config.toml
n_head = 14
d_mlp = 3584
norm = "layernorm"
norm_eps = 1e-05
positions = "learned"
attn_scale = 0.125
bias = "all"
parallel_block = false
extras = ["capped logits"]
init_std_qkv = 0.0209
optimizer = "soap_variant"
lr_mult_o = 1.48
decay_fraction = 0.695
batch_tokens = 262144
seq_len = 1024
Each number is 128 + 24 x the weight over the matrix's rms, rounded and kept within 0 to 255. Layers, rows and columns count from 0.

# layer 3 MLP up, 3584x896, rms 0.0576, rows 2456-2475, columns 544-575
[[118 161 153 113 156 138 114  94 121 132 129 168 106  81 151 178 125 107 131 133  99 181  87  99 143 154 150  94 116 164 130 121]
 [136 141 101 115 103 146 108 141  94 132 158 101 145 103  88 164 143 149 169 110 135 121 121 178 119 127 149 115 131 137 129 108]
 [126 166 124 171 102 161 153 112 154 117 135  99 138  87 123 127 146 123 155 104 138 139 114 152 104 144  88 142 107 128 157 164]
 [130 125 105 124 139 162 149 105 124 140 124 137  52 100  79  59 127  75 127 160 163 164 119 142 112 129 130  99 104 132 108 110]
 [ 82 143 146 133 124 155 157 122 118 132 108 104 159 161 144 130 183 143 127 102 152 146 110 139  87 123 126  91 119 135 132 131]
 [111 135 147  79  99 160 161 166  67 104 132  91 127 139 123 129 129 137 134 104 170 118 115 131 119 182 156 122 132 115 155 122]
 [146 112 123 119 161 161 159  56 145 122 142 109 133 110 150 133 155 152 162 100 159 142 145 115 109 122  98 136 125 138 142 148]
 [142  94 120 111 136 115 135 115 110 178 107 118 138 113 130 125 105 129 133 140 157 133  47 154 119 107 129 141 142 146 140 131]
 [123 112 156 132 107 140 135  93 123 146  99 118 121 129 124  95  59 111 109 121 137 114 120 144 147 145 115 195 151 139  63 172]
 [144 102 102 182 105 125 159 161 124 150 177 117 114 134 106 110 115 146 156 105 122 133 141 108  86 148 132 130 117 144 112  97]
 [101 106 114 109  72 133 133  83 126 130 119 127 129 144 113 104 125 113 131 122 110 160 127 114 178 128 145 107 124 140  95 140]
 [161 106 142 117 162 128 131  80 116 178 123 110 118 140 105 109 143  99 151 110 115 172 125 131 105 154 138 136 105  90 128 141]
 [152 106 133 178 133 101 108  94  95  96 163 123 104 126 153 104 125 146 163  88 120 169 122 124  85 130 185 136 127 125  97 135]
 [ 92 162 108 134 123 126 128 136 135  78 149  57  93 146 132 130 131 111 174  97 158  93 127 118  99 143 142 163 100 115  80 151]
 [ 96 134 109 126 160 108 117  99  86 151 110 156 126 122 121 114 115 120 113 140 139 101 145 103 174 131 124  98 158 110 168 154]
 [166 150 143 105 150 140 130 141 154  96 121 162 129 148 124 135 105 114 146  73 148 141  87 183 151 131 139 152 114 166 146 154]
 [149 131 161 149 107 152 125 125 144 146 126  96 142 146 133 134 122 109 146 115 123 168 138  99 111 116  99  95 126 138 127 131]
 [153 170 132 155 165 144  83 133 132 149 150 121 127 129 130 132 151 181 136 125 135 128 151 142 176  53 121 144 120 126 132 111]
 [109 144 140 119 177 114 161 172 158 126 130 107 141 177 125 161 121 171 113 166 169 119 128  64 130 136 146 108 127 128 127 115]
 [121 109 124 130  97 143 155 163 135 123 106 183 164 153  94 115 121 147 115 148 107 142  93 147 159 169 120 104 149 148 137 115]]
# layer 3 MLP down (transposed), 3584x896, rms 0.0566, rows 2456-2475, columns 544-575
[[116  86 145  91 158 156  63 150 120 159 108 167 136  85 127  87 107 136  87 114 105 133 159 124 152 123 155 130 111  90 146  61]
 [ 89 129 112 135  91 154 129 107 128 101  81 131 144 118 130 154 149 122 136 102 145 135 139 171 120 123 162  89 122 105 155  98]
 [123 107 138 163 104 130 101  67 127 163 156 112 135 118 146 101 147 104 155  61 124 123 102 135 176 173  96 123 103 149  92 133]
 [151 106 110 117  94 156 152 106 117  76 151 164 151 166 130 132 133  68 156 129 122  60  98 129 155 104 134 143 164 181 126 122]
 [136 143 103 151  65 168 155 149  98 133 131  95  94 131 141 151 143 141 116 124 118 147 142 141 114 133 104  96 130 131 138 135]
 [ 98 116 113 125 126 108 115 134 191 152 123 128  98  66 163 157 154 163 115 139  98 125 121 141 149  91 100 142 107 145  78 165]
 [104 165 132 125 101 159 153 111 152 110 135 145 156 154 132  60 102 115 127 120 129 145 147 136 101 139 123 138 130 152 147 136]
 [104 150 158 168 131  96 127 114 144 144 125 143  80 135 118 120 134 113 169 151  81 135 129  93 109 167 155 151 137 102 129 131]
 [154  83 122 137 127 145 106 104  98 145 119 112 104 113 144 103 145 146 135 136 168 153 127 176 173 122 134 130 120 105 169 134]
 [109 149 144 183 134 114 149 156  91 105 152 142 108 168 135 130 156 184 158 145 140 160 109 129 152 149 130 113 165 127 142  95]
 [133 101 137 135 107 129 140 107 135 150 140 116 101 131 180 133 110 199 103  91  85 146 137  70  76 161 155 113 150 117  87 148]
 [150 116 179 131  76 106 118  82 163 119  87 145 173 144 119 124 106 142 151 127 128 126 106 106 128 138  93 136 131 121  87 137]
 [110 150 120 151 133 142 119 139 123 134 160  94 122 110 135  85 112 180 152 121 122 119 122 181 124 135 133 174 126 102 130 124]
 [132  93 113 145 139 149 147 147 124 138 123 116 119  96 126 101 124 127 158 179 109 143 165 155 146 130 180 108 115 145 178 128]
 [183 127 123 125 138 126 124 109 170  95  94 166 107 167 104 132 119 140 114 127 116 113 152 152 165 105  91 136 158 155 133 132]
 [133 147 113 116 132 104 104 140 132 134 123 141 133 121 138 112 117 185 162 122 115 174 131 169 149 145 147 138 138 147 127 125]
 [132  90 136 131 116 113 128 119 133 135 119  82  99 162 134 143  83 151 163 133 140 120 137 170  82 156 126 136  93 118 135 121]
 [121 120 122 145 118 145 127 140 142 162  86 164 115  57 134  97 120 136 108 162  90 162 102 100 111 129 157 143 122 109  97 140]
 [146 130 104 147 118  92 152 110 154 125  94 125 160 145 149 124 149 160 144 127 132 127 135 108 121 127  77 155 144  99 124 158]
 [154 165 114 138 141 132 109 139  86 131 164 126 122 127 137 105 117 150 129 122 121 122 140 153 119 114 127 115 102 124 139 144]]